config.toml
n_layer = 9
d_model = 160
n_head = 2
n_kv_head = 1
head_dim = 64
d_mlp = 448
vocab_size = 818
activation = "swiglu"
norm = "rmsnorm"
norm_place = "pre"
norm_eps = 1e-05
positions = "rope"
rope_base = 10000.0
rope_fraction = 1.0
qk_norm = false
attn_scale = 0.125
bias = "none"
tie_embeddings = false
parallel_block = false
init = "normal"
init_std_qkv = 0.0357
init_std_o = 0.0
init_std_up = 0.0357
init_std_down = 0.0
optimizer = "laprop"
lr = 0.00235
beta1 = 0.9
beta2 = 0.98
weight_decay = 0.14
lr_head = 0.0128
grad_clip = 1.0
warmup_steps = 362
schedule = "wsd"
decay_fraction = 0.434
decay_shape = "linear"
final_lr_fraction = 0.05
batch_tokens = 32768
seq_len = 1024
doc_mask = false
train_tokens = 180300000
steps = 5503
dataset = "wikipedia_en"
Each number is 128 + 32 x the weight over its row's rms, rounded and kept within 0 to 255. Layers, rows and columns count from 0. Numbers have three digits each. The size before them is the row's rms in percent of the matrix's.

# layer 3 MLP gate, 448x160, rms 0.0643, rows 27-163, columns 96-127
111:157060097149077141109180125158147099059114114116097108159084116137121137097157081150134074138137
033:102065121159142087063144114115113100131171123123110111107088114112152072136136142078154191157087
067:169178128126077127135124076144136113112138119122087125097111113093117118138140140175139123060134
047:166201079154147139126164206126195148167085093114090137173152137096080109133141149166105151071089
053:084179159132173140161134038112122140093176128111082121127128125115076110120116104150142174143082
046:164141156200166110116162136157137083125127150101156137121101139117184192109135149156116134153159
044:170145127125147167145142039137123129066172157127147116184110136108106127158127105031061120204037
099:130112158153117089086166108107121145195133121164119100076134157111083109086063142064116184155087
120:173132148079138168151183160080143112174111120115160112120117143138179131135113154133138086116158
131:089097081180095105140150132168133104100174122099098135094093079165156172120100131135086138084149
119:081126168098139104125094118098112110169143148128140158122131148127105226098091211108140152077142
131:137147121152161182146098112137116125128162163091101141123172137178080121129148165078165102136092
124:098096130087114120070135112174130142105117160113126125146158110173128142163142212100160127100075
077:124165217155186119161137105078156147095157121106144071135120084133117059143114111097128146139121
134:154130081126135167118149135132211097119090119085122129117143219133109099140131099081123109170184
117:124104148115166112122128121107198032176093158097130134142115099135105166076159131122158159137189
123:176132074139109188158132150165172091127151112080094078089209202151109100143104140099117180128169
076:122139115218145111060193069112177129121156148125103103136191133145135103139113143145231104165131
111:178070116128112144119091136101118097148142196152111139118137160160062154115061151084143141119106
117:122085153146178149071104146139135109106127149072140148129111108151108165117161139189122138097119
108:131105099140133129086076168134126030119068161102121121113155133144096142061132160121163151113142
086:124169202130118119131177055134141131145158126115108113148092051133089140132097174119156125153176
106:135189164075183101130115118064149129157109154066118105173121206090107086162108164182142194064100
106:129147085092167151069091175146150128188135141037175128138116154151109102103160153097158140060133
136:123178137095174114171119100053129109104082096099225119125059149086159118155119111167129172119128
043:118107151201119170138168071142144132145096106121167086173127111103165156132148146104164128132143
079:152123069108139106205086083112154125103158100184126086148209167079094149169123101132120220133165
078:143117141207140145125153118113151098125143083073105110036110157097154158140124145144147126153157
054:167137089073118163152159057145109160149131128131154061075075120152147103112118131096154174108114
096:104145197157112097138179109173143154139157196151083169120112094120071106161059162085105157189075
028:115091114131117105128117193111111057033083143138100132138151150130157175148141151089175104148128
026:124210133128149126107156128108153102148148143123233152117148152140090141130127152132118152129134
083:123062132170184149123097147141125082075154135126081085106169140129157126104169113111137138182202
075:098116159112169149149053099101101159145098140149141174141109138115073127151139119158090109120119
125:120104075155113177116144114180113155084102128103108147102092096140110135111171094142153082131115
120:207165140147120152170135147126160115156136112125170111092130171131148133135146106121052103191192
094:187136105138134167095094099161084067090113068111163093138120175138114128102134121111159090084147
120:092098095126132139088115138147132130121172142134158124168134111120161162106150185129157090158116
026:153149118144163108133107068143142162070114125096199135163091095153175088116155117212137121121084
103:132180213093106145131117177123104121100174126071098202146084124098105152108120177108154085072120
025:109133130180104166131179167091108139074097131115227151233116128125151162120113112089139117146136
115:143133058115132128103132119128152144132135149099080112101168160143070056142104084130153177107090
090:154043013161109171128155204150151139107140112167137197088142179115138191106135111126129076091157
026:128084155082138138138114051137108100050139079094126129126107081138099124132188152237152164118213
179:153055138051185121148135145117154095097095135079134052145110180156142150107143135130128127147111
140:099098130069156132087142148129122085131101114085095073116106147155172123067148138114121118113160
067:085158155152185143120121190135142187103164124091183062174080149108072167167116143080073152138078
195:185074152082111131129062112150140102128118108140143060148135168138082076143112155150107122153061
115:179125140123156123089131114165199147104187177063125083099121116205091086112122153120164090145120
119:149110196108127085126122118140116147147132117171085140119112149133096063085108088114091102150060
129:197098079184149174096127143185147124108132115193126164120160159104091171042120076084101090184088
136:156065072142116160113039159110130073095125135152158138180149147127103229073096180129103145162144
044:128087135071117122127123110079125132114130110146145093142186197094101145125099130190066110143120
056:110149183168181146143137124131094132048133134100147154135097088131109124112170117162112142109092
085:142131104086127112123126180159157112120123134120000112111185156186112086128136096121157138140175
116:162088146000100164109084120138122072132083153148127118135127139069093157102109139164131149087130
103:096072145154116174071141113112093086143125096140104145123125168141127139092149122099169131153098
112:157123114205144145122169093122118105145116132127075156112167166151175134158133127123160092179176
082:166080133158101120102056123113087088074119090133176070087131108127110124129095109080143126164111
066:109145139107140115194148116122110144155182169158043119127116126121083096127101100075123156228079
101:121114135091091134107111186121142119130123112151180109214067130078131155144133159167082118107093
116:133127185112133123160120113124143151074145161151094095114144131174096119199124162140125103204173
047:132109101120078097149137177127089114131113117151048192159148150145194132144120149202141064182101
102:103078097149127149105125150131185049098193150161141178158089132131141208134117097063140109137157
062:093198168133152118203146105072125135133149163152146138176123103107123122156116120208128110117181
146:131086131100163108082184096111116148148129213114074159109163135154086138060116109129144057118139
137:094075177134106161124125127152097154105122142195132140120141081142085083114078167124095129133134
101:120118154090204140179114106123125173130145144176142113108084102118100145139170159113091170126100
112:111126098150102157072134157145124123103053110089117160129129094172134185101140216137177106072138
105:148153172113186130143140068173147137081183154090119144146121075163086108124120147128128095106108
085:172172086143153175069140109136173134067182123109118119116133149171144078139130139083100179122103
125:106067030144097119143129124165122121131067118153149095119161192120124126126149126184123096170086
086:122150055154052192133161138215127138024137149133131164128135146146131110144151121067088074150094
112:135151191086106152157065107124108112085169127107127119157097093113111120140093185107075137069132
118:111139059163114178116107152124088107124153128197143172103175108162122137116180124192103107162095
119:137135103164166185069153137166152098112147140076114152119148150193135141120118192113166110136118
025:132111131152155093139148106166123113149153197163045147150139139135112118124120120193108113107126
127:132150142064155108156130090082120181122165209171116091123158149106113116140091121128106151202144
105:131101143084099168120099123158105141170124162168183111087134108181155124133108129168115141208125
096:155145146126132113090155153128187143176181127090133133123115053186099107092133137146142119098091
121:117105096152080165147118197161143081122106107138135167134119133111166177090130177132148077102161
025:103146180113131076130115206118138123074155121108176156110180118121110180121124117148162109141171
123:147110163139125142100166145137121134061125124081087118117102138178148125096133197116149061104161
114:116167102098181142113138126151162152083155148112140125115171118130054104143150180102176109108067
124:096136191119111193171092140170140100128128173152128103163111126103105099137139177142146159153047
033:144047073140121160124076188105086149182096102137191147182135140131182102114182165050115128097096
157:146128108099071161165150120157081135113141144160136145098076109136129139079213083102128074172107
115:166085084164138217087151125136170153046094110113110180123174161160090123116210143136150127141104
037:117225196143117131156098066093156130099180084106119016098112106131148133125131139018126102098152
057:143126172213158147106128065145116163152124133106171102099052134115123125141165140121112140130122
116:155083113131169148089127143178140114077149108085104117131073108153112176116108132101218141136112
068:104108113111101117141165133105114078155140092130108203169123142077183169090076131173141133163162
053:159165088134071152140158214145120107065118124140092187148141127101158168162101138091123111136096
100:112111134105083079103100153095114134110117116156125182077119127041101159087057146120158144156188
114:165138145133146173156157146182166142105081113118110079079150134158089111092193106139121141135147
098:119124175181152158125109140132105100108132086114158113150097043108144175077149135122114128072100
112:109160147114152104144157092137143141113209171142125134128139125132092082114103090155104159126105
171:130183178093174091151131111102130143148193103111128110120099107111071065113113097130131094095128
038:133126143133103118144141254115161097131135100141088109067152122092102138143106149092128134170160
100:125150202083103135148078153115122116132156143078160112151074119129101113144143151095115149157117
090:129158157149133163105105164174110078109097126148133152128090083099108136087128111085111111182099
070:098080167089146100117113095119111104195107097129200076117109096144067209108126162166112141139229
041:134108167163092125115074132104088129108144143145155140077065118113103114152133109120114166189091
115:096132161136161110084095127107150139119147140127157085128096074125122136155113156153123190162131
036:117132160092117114123120151136135126139123163101131162125137158126101082135080092000144183100069
023:146096081145114136157132095105116144088099116111223147186195177090181128173114113121131136061147
111:204090090144120169072154125151138062133150109099170139144125213148131197092175154112136081140051
109:066095108145189154147135173111114143111108106105177105085109130072136142095112132208183122102109
099:107133203105151128110043119101084103120197150138162095075022141084148171127103172136138141105121
131:083135177095163121174120118085113132131106121144134125124093144093132113178132218139157135090165
114:132110116100153142159143077143141177123141137101088097107164117150086101147130107140103113222149
114:154160151162144081109150137121133153082118118092102144088141046173196157150126110127090081116122
072:149149135078162140170126109112100156161182158159149155167118141152138113142118093142103139180058
116:178132144139099153138049127126161130165148119105119098088160147127111087145160130075109079170126
093:130152138109058075168086204110097110107137173150054100132120188077147111155096141148151114126100
104:123171106113175157135122069148161117085145163087128123152158177106119133170138142070123150095092
028:106134161152124112106169076109129124242218168140144110141098136135110129122132143189107124131122
133:099126146134146120135112118148126138151131170156148100147126101155104136103116160135133125178127
047:152096122123120105125118072113137121122165093122143152087149130143135119142140112082143111101177
100:071159164118177141091124137096230116103147159081184105108091115122095123109123206154134129108159
026:156072105082130155147201097121146123236146082116087140207101096167060133147097081082097124120124
101:091144124142108144142131157124133086134108130147184093128087083115136177103115148211146128144125
102:085166180125065128145109180147097106086116166144132153137113178076162155103064158153122115160139
141:138093088113146134128157070129109114103164133139123116082116148130116091078102168138143055123059
081:146182133157153154150161135151171111126117133052094103162160183154128146149123159060144141088172
059:125122094081126162146145092121110092181153177163105203122139138106150141131187143143140124108129
025:194032116119141138160188112110121166116157124120170167074136178142140135132104108179152145173149
054:123150124093070144127113141118112117104066131153155104100146126137092074156122093112137106131097
117:060179139117164135087085089104134152183161158123108113199157101113140093167144187181146207087151
029:120134180118141100120132194113169128099148160126148067121115128101070146100107114203121121164123
065:112148157158155128113179182124136095101074115096201065129100090111079198083127163181138182117136
065:082109184077137164137101145157106099068117108140138139121121076111121115179124140192130116069135
032:133115156129154106149141065133155115142153129096120090156090106142146105093142113199160147143109
104:134127136097059089116107164132106110093132143144088092111080154135135122137116199080158127098160
070:159160070140115186144158123160124106121118136111206135183129152091091173082129121120131098176103
126:140147148127082103138111099104136083130115128104208055167123186141103200112130112105127128166094
099:172077101095132120111125115195070178116084077147110159130145155136146107102144083034094113143089
# layer 3 MLP up, 448x160, rms 0.0606, rows 27-163, columns 96-127
113:152100044117092134118126122179132124139133123079114130079177131148130122154154125113155112136149
032:142145127124143124128150055112141119166106082102188092106117108123085190163114188211219115090154
068:101111121137090109092147190169120162056157155115132165129136132121099115139067109072158146147065
049:145146088162131110190097159126154165060079145143122093152138151121175117098037095093165115169116
055:141152171138158147133117096153132169174156147114128064140110122128112123107128115122152162166187
052:129190129144122157158143114099130154128148157142145115202139107125110172119144154203070134164180
042:099101118132147102091159163114157079149146146131071115091107155147108094122104120159161145098147
099:113149189154142080097191116146137150146116171137082100124116165155075070157091147043103166126121
122:090126128108153132091072069158151230095134195132104137093180103181134143201104151122140136085102
122:118074156186156194067166137124175153227125138097122179146121099165164127072149161140138106096124
123:106101132053134162102084129092135140151156169135182124130134108155089149164115179125132139124153
134:092141112073128134102103130124187164140165117065139093145159059150140134175048125177128137159087
134:083141147078110093153106172157130121110162152216188109178138136139163146146082152111171113136155
079:105152125154136179118196058184099125079110121139090167177116095110149141128155134136099079103068
137:121106101147123143147127118128154074130120107122105133131164186116111162080134092137119098106117
110:099107149088169063184123106074158096115071122091156163151126132126148148113134112168111186153170
127:159105129152109148161138139138142141069152155161141175129089154094131189116121165137149086100152
085:128113120136181140080131107132071133092102117153090094125081176147120119166128126164164087107068
112:096174178128176140097199086144200144140178140067116076168091052152165081118159136141151151091104
114:202149150103113147091092121135089164216099136134108114104106135082071106095112087115095153084131
104:084084151126155067122143145069104133208135142132075143186114095093166123122140145156149113117238
084:140157090143092189126133135112134063099137159158134139103151146147094153167110110129159137158070
109:158125137106122157121107168173156110181157109131193167130110128091132166108174151117166104064108
106:193142115157096167086156190143114101102143159137139146087097153171110175063128100090130168139061
131:109093127172085138124101160111069102119112150162161147183114127080162184093101177143139142130163
044:094121210069121130122066014136134160138128159109149166085154068139097098167141123140132185158127
085:106155172145121111125186137108086148115082129142118157155134095136165159133075127161124108134133
090:111103171152185107162130143126110131073136090111176099145093076127115132131156129118138109124187
056:142118130079115158157157059111109127165175117117129063063105109156125115113106156098163159087143
096:074152116068113107031158162152119157132131150137121155140158082141085152107133187140145178134060
029:168123111159110141133110069157145109170140128146101029166115110136162092108106145229085123136143
028:137088106100161095148158153132116120128099125109162186188122123171151136164125130255142133131107
084:123125072139113116167107166113137055053100091204126062114117180109114150112072118134135142177170
089:134137146129101168122066172123111162169118102101178123135136161146074152150110101063132146201074
130:170083130173050119091149119123174133144146158101109139125104132138112160130153140179148099147196
145:130149170168129077158127125058118128172120052119124103095165163105136111168097045115100150102189
094:132107152026136128142125120160120136199127172107156098152114096134128135161171114124147130136124
118:187124174109135141140135164126182064142092113088108124096096142163097107128135089134081148123166
028:130169124154165171170122223134120219121117134098132104119084142126097164110133126068137124157104
103:113117140164103103108117177124148147134188115080122127201092089114114134149099162143101122135086
030:124102142156108108069142157140083098155177141142185134121110165114156119114127109063149163080048
118:116119133133110133054135139205158093149132084088102120125191128193064141099118156068140115079117
098:164156108117168160132122126130122122156156113145116168209087094061149141124132124187127123132126
029:098107113121060113121122078093154095148186138145156199097144158132127113136109163151137105062149
143:158145119074094145132048175149135127104114104117114116109142166163088092121132165114121128079090
130:103114179109101125114143131158120123139147139116031145118207068148133103148134208127091096075126
064:139174143144058138110167126182184111083166133099166149083119093096119132093122126101154089151082
192:177103164120102151140096124138130092141106128139157088120142156181094083125125148160113100153065
109:154173137101121096111141129097156130087155200122101123112129081148108131102037116144126173085158
129:106128142133119090119183112090108141154136157191141105115089082126118064138137146174191093120054
139:148167167109130142132116146144128159121154160088094095102131088151136108147165157123123165074110
124:127085056161090118111123147113079091100072116148183156120126166080109156073103093125141098105152
047:130138180154166111147107172116131161136161118113160056135099069081124088137141111012119115165137
057:130152153128147125169151105138168175125088149104132098194144076197073148151037132157150109125219
085:146167173101121129136136163155108119156152136127125157133094152177117120146129108150110135135122
112:127072182075097118172121131148112083070099164144165156144158147110160076194094136137088139123146
099:121125129195112109076130129073115079100078152113115107153166139156105126095096156184145160137163
105:175104089191109187077169137163145114145128145065131101132121121120081164116148147136152126129164
081:099185181116167127114128100105142152161105132093130074166130091131123100154163155155133224124096
069:129146121092078104142137168104141106156164105146133115115151190150154092132151164184130111095106
093:097143213052093081155109139103056118158177138202142130110081099086160154130091111207104134142146
119:147154131144178145141119113187133159147120106114139108097147098172116107110085074031117144152073
045:113156174111098038104126114124160123199134151121149105167126096142116073128134152070143164104129
101:113103082136103126139096119118124108154156178186119202138100191108123146105085101173108092127150
067:119142124129158143111163154140164099188132107124095089053090144130079112121131125111097087098176
142:061102188156150111135117122097040121098101184149162115185112104062088167131082162122138157087146
137:139173079101126101146114117070158093156128104083140128147120148114198178139174084128167131133161
097:135107129165080158069125173157134093132130098061142143140158128162170152100110157131150075183150
110:163118145165133170200124112114060125138107117179143149090114133077134126097086137129114048163087
105:108099144074146095108136122147136059128056137062120131131104177098153205142121109106225158125171
092:164108102196149157188120223096124073112075089150170127162122140110181200136138155155122110120164
116:085113094088145113167132116154125112170090166130180120213135158150147089148149148166096140138120
093:185122165092169111103140135131119151084139133095066084054108123110125102098170121128124159140150
112:132153161062144078158084112098126148138098115094108108092112183136137105115093093136098120167147
119:114107122120101169108137132151115064121137107149095129136131140166047155118136158152142122092131
133:121121110116119083102106153099171112110134060153175076145130058106180205186185146114192144144116
025:105070110170094119100151168177110104154157111145234171129134140115175157137161149107128112136111
127:164145128159148128141117147131162168111098152056186116142138123134097149122079150121170092111063
106:118101146084097107192146168143128106093139113147155096118129110077126158124128163177105104157203
091:105115121195132123121097140093081109119083102122142090136153136086119108160182085150125124180094
126:154132102097137098120139146123118156183119163197127177106131139120098119179089196112074135135163
031:141135170153149104147126190120169131144144175152000140161126135112119115131117118010175122090141
117:126117123115117096131063134101121112137142128136186123116144150131042071109171130146072166144115
121:077084182020072103169033089140107134116149178168116105113151100095126129134105126138119123119107
111:173166165106172134148091133133100138135134172158104102152134108096134129160064177174151196108113
032:181189161163142150138156175124118125145141142087233201126118104126119115142116129161122152078161
139:099156098110136117091165121093148111134122118139180103148151071107158147199105184161205136123078
108:144139118117181134131143128107163136108096124069129132163180079118152167178151130140166092136095
037:154137142146129125169115161118137119146130171140101133144122125061152106090113136000082130114138
061:098215177130118110102158157128169108155165193103043102134140085120112082159116126073094175155085
120:102160125200108123064113128126194184104152163095103166124132104163125126116077159139142173131119
067:159100101136134137110163173175170116116113104157108173113114161159145123083135101080145096098108
056:137108168130080122087138084131111158212192099129113144100140135136196052124158090079121157133068
103:101121134095076126084091196163118121101145119141113170115143140140117132108119190151185108069115
116:146102122120117129111115130131161057150177140136160136186119147082122146144070209113126104108089
099:115105090152129071094096228166142102131108118107116105075093165100112154149106136126170117115139
115:082115173105126088180096136086116153146092166101129113126134108106190105179140112184128163138122
138:097210200104162124164139114125146103130191117116124084161080092135083101122100121147081097055148
039:112034071159100127092132132119121100066113111138084152081138149168139127105140098161112105134110
104:122142068120152161145171121114179079093145100185133129052183129075155132101057119127170116141076
093:116187128101131140119073127155091106093125076077138046135142092132113184122123151112160126107243
067:168126076164111148167110174119150143055124143145091155093132154109106145138079124158137082121103
046:122176108166122132155120102134140130105066155093146151102106143088137126143150143052088167164114
124:073131097128123199150146137125153135142066136172138151117164168150121083177088138118117133164168
033:100159159182177130115095064121088130149106127146138147128133102123186128121184099130150151137094
028:139126088137127126139130236135104110075163115132204176053096141085165160151141131098086118115122
111:137134088161114165122130165137114091122147097113167148166172180118157192115133129102079088123084
107:141057166185126160048142130160139100158124095136075156147075058130134163095158170125146118114114
098:152118116130105099082148146148110066124152119088135114097078204130181095142139177133107101111098
131:120192161087120140169121127176167111135088121125132060125099134139149119155181116135180075107192
123:176124109123141135104148094096120105133158107148162118128111160152132116121178056101111090131103
113:218147089170147149089129126130190108111200159120104133106167088241167124096124146135110071118105
072:102162134169104156147191121128138151153120142105196099192106067086165131121169131198138116140101
110:129157065094157148110154126166140092120128151141167157174070122153140155061131140153170152132130
090:101162152062124062160093149105119124215118162141057106149112135125148106160129115102085179094089
093:134134117157144116159152135120123113120187120173178158086105103129135182116087136136108128126171
030:122164107121114154161130049171107136090108158149149113113131151136158129143125112031115117161154
141:134145081125092114123177130179163112089097081136122133114121177143137064118221083100111111167128
049:113174168161212158151154155127135139103136126141157119138097100110149144114122104242160112169161
106:114179104193152128114144152097188186109108166112159139138129108139159121109156145152141121132203
029:122051112107086091115153143092115125124127085139206114084165156135142126114110160173137121109150
097:096163202131134143166090137089085159112143175171108134160127103107081129161121110120113145219071
103:150190176077115099129111102100143166124116117083132090146133170148111106158104105138157122075087
136:140106081133143136136150108118084132114161139140142127121149148151138076104068168123110087131070
080:120116114142068195069107153142104099110153136111176185156118100113114122123145163135161069135132
069:215104076168105170128198111102108115155147072143155142097085163157131150159126130140124144095127
036:148118130100132150129151186141144142145154135118155148111134122138104123134153126012130154131070
057:164163044158156185192174121108180149099131120084105114148144144118135144168157114160147127146134
118:117082166137117103075188099064156142118068088116153142095115085148128101153136178136140144060127
031:121160093085117090147069231162100099202155107081068152092141168152128084139137096155119102034106
065:097152112114119102080091152138108091114162154151103173091143141137094133099089111151144076131213
063:114139134064086108128112164095109146087117134165077140108149139140127126133070097166116123111172
035:156115100084082082115148215139140120099122150142069147146126126146171106149112161149162133141133
101:122129082135139129092147110137066118140159116183106160127093128168147165156107147097097107114099
073:120086167149167134139126131144131126112145092088086063171157109144088106161111116105111186119044
120:124048090174104147076136127160088097096097089148086165150105132117151119060123136126135117117091
097:103108052145143178114171134154136130106095107060158137110127099124107124139164142132195127084165
# layer 3 MLP down (transposed), 448x160, rms 0.0589, rows 27-163, columns 96-127
114:098172199129143120161099133065122191103159058112122068212146108145129153159140088123176154130079
030:060133155159112068135137116090096075164105142145104122144142145120188119153099161096133159133125
065:106056109215138129137153167079187107158163092102093129105081146144126103114153088123160038150105
056:147072148083125099099115097113110169165146083125132104145072089103069135189141122123118110110094
052:083077133110186112115088087108115160131132122162183075165114152113113147080137063110136098116134
046:111118107145096119133119132149183180163105133124130144107112100136104046106134121099091123120128
042:112146134121139180108097112175079132075120138160149186109132078109113191108082137165061159084147
093:142108118129122157146153135174130151122155135088171118191152111100163082118106145106090104157149
130:131129120109073121149143132170193090185144129124098143119116179118136106178128121179084109120156
129:110152072162085106162171096104156195076155044109058104169062149143187093178121109151125121202067
113:103072121073159117130128155137106117129141160118118183120155171171114134088119144134090139147118
136:086099136112126134127109121175130158170169132116148070139156061126092105173053167105123088132093
125:112085163120060110136174077161118179101126119135088128107130085079125121135130122136142145083124
080:088156088106129161127118123156150096106085103159143077066141122133177089158121135112098117106104
136:130091132091199112042088107131163045132112102108136107131099135091112188109118193136098147074134
117:149110090079126073172115115093114188123117146133160119168167191171115073138126040134109158183110
132:160085094131135134157148139149163101081142152131181116191120133140057175176120161162135094127136
083:121124111155111088106146149142255119101182090142165138156198153081116139135133173102125138168164
117:170077175118155187151104060122142096111131154120100147144114138142124168096097143144161167118146
118:190131142159161166064136140104089068138092152127136178120133120080138156094136155155126192124140
107:147079153160109098118134142150080152119145154114154117141075125074215100087139135164129097163092
083:145186147142132139030174125138113150087160179108157182113157135212133142134107122172182131160104
110:109077126139107161128111139105098120118071100168137108093169097126117109125108125177086129151163
112:186180119212171116064124205114124128154109144116136113078126108146101134066151117090147166078136
129:095124114125144115093175144163132170174142155111056123144120111178154117158206107128098200065052
042:100091126127185156142074117107025168196106124121054090132153135175108139113127097091104197146155
090:149148174178132193060132111133103116117101152079158121085064100179114114080174127109137055135067
080:140137097135106053140120106128148168119123107126160119139098032151171072117102125118122103159116
051:156115131123122150213152078121139103103175151027084137125110106132113081128165139097150184112109
102:077121108151169139151089093076133129156136146184115089152166079151041124075115160092156140153098
027:118102131113150150060152139116102113171078183140114146167088179119157075121110114138145107177103
023:145136154114096124185074151121184139149109155103122168127119145151135102152145104098129129143207
086:107201108192093084126115145120226100102125165188132043143134155129149181118118146152136152127133
082:105133115142136065139196106081168125107139188152143139208142114148116111128147075086181123144121
122:097164149113183167196092174081084110103148089170115114102128181172139129105124122100114135114074
133:063103147137122092090128115133064140115118129135127149160114053087107134116092154129164156082087
097:129094141110173154056137080190061066126112163091144133155112172118196103138183086097184108134146
127:113118139129085146115140109155200057150135135068098140133039147152138153137170119109096121125158
022:142104104122120086124155137125073171110049098106166124138104125070137162130122124140147100171121
099:103083037184119163088129174101155158123123118137133064159145078105180146130093104177172147117094
025:093103142178112146191097117137104161122234113129207090141105133135128141174133121111099094122138
117:142124104173181140118118146164076054112111121108131134046142134216129127123120190118136125119111
096:124168207099115149094114105137137161098078146106171165093128099146045107112110124098147116166125
026:113112132210128110073154167120078143131122136144195131146122155198124074093131177166144104181154
146:145153151135090183161087156147127100102134109130157163139068123138086064163093197149085120087129
133:210149098105097144158139178141116113165154100154181167138143163147068147108100138152084085121129
067:108113084136149161097110126104146112139106082159219101073165042096080098125155118170124150149054
136:111100144145136198151114136115138133120130102121166139138131137122138089117102179112145105140111
113:190175139096160069127112143111132152145156142135134130115140147146103145097079096128105183103127
124:117156169147088109141164080166139118146173157116112101130181125120129107148111089122083114154147
139:125186148105123116068089057117106154150158086109133083107153128136105110202168134139142157117101
128:120103094170095064171170185118107190089064059146135165110113097111117105104092105102138105115138
044:144158170145187142121155140148112157156106144103111212092146090102149130176091120126204101123173
057:070151089097116115091067207143113193120105146146139134102155102126216153170147129131111148100136
084:107045120081109136134083103155091115150124126122138160076115160099106104122171181130087138164138
126:082078188152132149163153183162143098070135168118140157121183185155172031175084176156103154169132
109:169157091131131072152142076159184130110080190147163109125124106148113085110077129177120116096110
114:109140181074195108189111139125125120136117135152122186108163149211163115180114118116129108123094
081:142169179185153126135211187115120170169130131113140131093138078200106133115127126139105134159094
068:169157174087135175156122150114109154152154129081111147125143068151121183112144135143162172109166
103:126134151136177097084179131164148126117119117112132169104088157109142107164109152107192144148164
117:096100134164141120147141078181138151104114176137125128116171088093154100043093109083109173182073
044:160155158161184178083078110140105137126152127108139122177127077114175117088177092123147113129089
101:167150131145106120140181151142150134105101107179090173151139163146165124153111189139115107145093
065:094160176213140115107197136123117074093102166155198109147094088093124067085137153151164139122106
138:048117177123142146193160115116106142081067119144161142159169137107085085169131180160122138124156
112:081103121123130086097132120079146100118140105135111117082044122041126183134193075164167152116128
106:127132160117146091164112086099130159154157152094165165134141096149090176135151131122106116148124
116:127138151131078119092137161044215186087128106086090141122133097111106121159151113088147140101141
104:135113145086154092137113161129133074120111128078135158102066147102122198113117095109200177112187
092:139132140109121139128126086104100109152115090113085145136156110139099167160098100160075129110106
111:129103182101174163140120188127187134125145172110084127121133128153120075106120134129095133123073
093:163184112164117111135092107127181102087124172114148136105160154148120108166128137137099109157160
119:106106154107095145165135172130130125092126097070163113114092063082202155097171170116153122095184
116:134152155160138125145136136108167255082114150108094122114135107112176111151108104087115113128091
121:133147144141104130149104066133160153142107137184102078155078116067155068184113081112109094097168
023:120147140108152124195118114149114104168173148112085111171157096153098088108179120091124113122147
129:118154219051120137192129113111124113092139172181113124126119114127117115099161142107080202149110
113:113172116088168151107107067195140104145160090099152172154130117135146171082168154114122134126136
090:112137110106162139119125143162071098120152110119122110104119171081132127169149148099107136109140
124:141110153132113112114142135188195079102132164086130137165150211110091129126098151100182110169151
026:098169149133106067203131071120103132144142146086078160152151130118114108071187181127114182121120
120:095118161100165128138125133126097122089102084111132086119120146157131083093142188154094159133113
117:105116147098148146116084148098135180106122166164094127139180087125103138136075180113163061128087
128:183107136123182096115113147104104139153120110184108134133153121090173103146098123118142159088177
028:146167213210106167143144090068063148044137103101103117119126125103092133121184126122093131080146
140:204078108072102116120119136137088147113127133117136164119119145106118163114105083097119147093127
119:082140144108137067132113168145125088197157120131150109186097081071183085175099125094153121135104
030:111123141045119155142117113110077096179125117095125132172102061110101163162171116143114114125184
056:135097082115149147127126091127122157142115047111160128117134098137120120128117073130165179108100
130:099170117169068141116142094126178139091138130134126085090107123129106111123084150123120138139123
071:134178106124131152113148186067123141136124123120114125181141117139136124156088070092186083125173
053:107074152148127158133078071091167072118139171151126160112077099125104194167136173150080115133166
108:089056170054119096103112099117122113124159135135075160104194110074143134119040150142119102120077
116:182117145142180191164114159196203115116122154101095075103171129131099165087134169124115152118148
103:118105097135110121036180146127165096100126134092110097142107107104073168160134173139168149167108
117:161163124147068176116118135137110126143135134128172107171143154123203226121163148096172081170119
111:111122103156155181122076109154198066102160088101100109165102129079117156138099192149132158075126
035:096181075088061090153132093091135104068072075143113101145106092119105139143132103156098123068147
107:130117119173164156135130112084124059095155115171179114077153136093128104065116095138136106137091
093:125152035188155141091138131127058113154137140148170078193117064104078114189138113104201120183155
070:113164073175102116149171177113183146076130124150174113110128112119148147083116157114126107063125
041:114154187111122137124114142129183086129110125134198147134168118110027140104107109122110165117108
124:117183089176068154143134118114141144136160167094112141149120169105163045129099039060126114187174
031:175111136089097175087130127123158133113113081161184150096190107124208151098118082080212139150154
023:142167104129129155117124051122137154133118116129147177110142110115144125084165132147144168131156
131:115179124127124128185125171146168146109131125142072143135135082132142120132072132123071131086134
114:094083128175101131074122108078081157151141127097145114123090065083107101129089095157152082092120
099:127033119126168137111135097043124119122125088112095151126112133096119113112153067133100133094122
138:131118086113146150170149149092086143145103067144134125083137160179100093150089151148158140068175
121:128074126164104149157177144115108118105148129172090129128134151139125083125099133152138141158097
114:072124190120098106121143117170106079142063084156149122095069204051115113143160101087154165132132
069:163157119109124092148113117094124117111161042189131057097137063093108150105123160090112128142168
124:190139083120134172161046126115138108142163106058136130128140124160096102109152096056155087150126
092:130137132090177135104143196155161117185114134102129133115158071169140140119119090145107141084125
102:129167154165145157165169146106153123096127093180148159085120182130169154143149186084108158075127
026:185099122110133151086096095155027164038114081111110147064161017153151094155116111072094086129088
162:131126094156086094123164142176170117050101140129128087139136122162122065111186107084110108171113
046:124137138238161105092161171124123157140118130149173140144101159124103148034125150152148167087124
110:149151058166091137151140113171066147102093146137110128149149172163200104124124057152139129147126
024:099137156134103107153124138103092131115117197101169116091182136187165109081091146153174104076090
101:130100158144110133130109111140153031151157154115107132136169154148114136127126133192148115171204
109:083109089124168161099141179106097064120136083093185122123082115119178140111167129196116165078100
113:141131100139126127100130137112099124117150136118145146122145134143166149137102174139097123113105
082:188115123102159154185099100101114107112102121131102123141145070174094126125165088166073144129126
060:164149109093115175107155203145089085160175114095116072111122190154138168094135104134105098128135
026:189125141096159141121152115144101146094166117127133089146079080124119067144168131139064134201120
055:198133138069119154184130143129058170114129091132119129110102074129122141116113152207137149099101
124:158135122130119144170151148136151130144165133123108085182140157119136157141114114160163094158127
024:171105143125083152125143140101105130125106113122108099143178099134079126105174160147141175095131
063:135161134140101060111120181067100136120127097151066115140122100155094166105157160098115130172170
068:122163185139118136119151159071166135093131105127131142070107211113191207099142170097170150120156
032:144167186129070146089140127147132130090132112113106127085116131128089092208088119122100140117147
102:133142082158169171097156123103063108144123144120157113152096106127168146083119061138159144143070
074:075116173110117119103149116131103123053099069131208083137111009078105101202161120199130127142109
127:143096071172109123145165163090099118140118111152105139108113176148072145128084162090125076100086
107:104076169160095119096174049119146074058131152115151091120112083103141112192124140139185097153172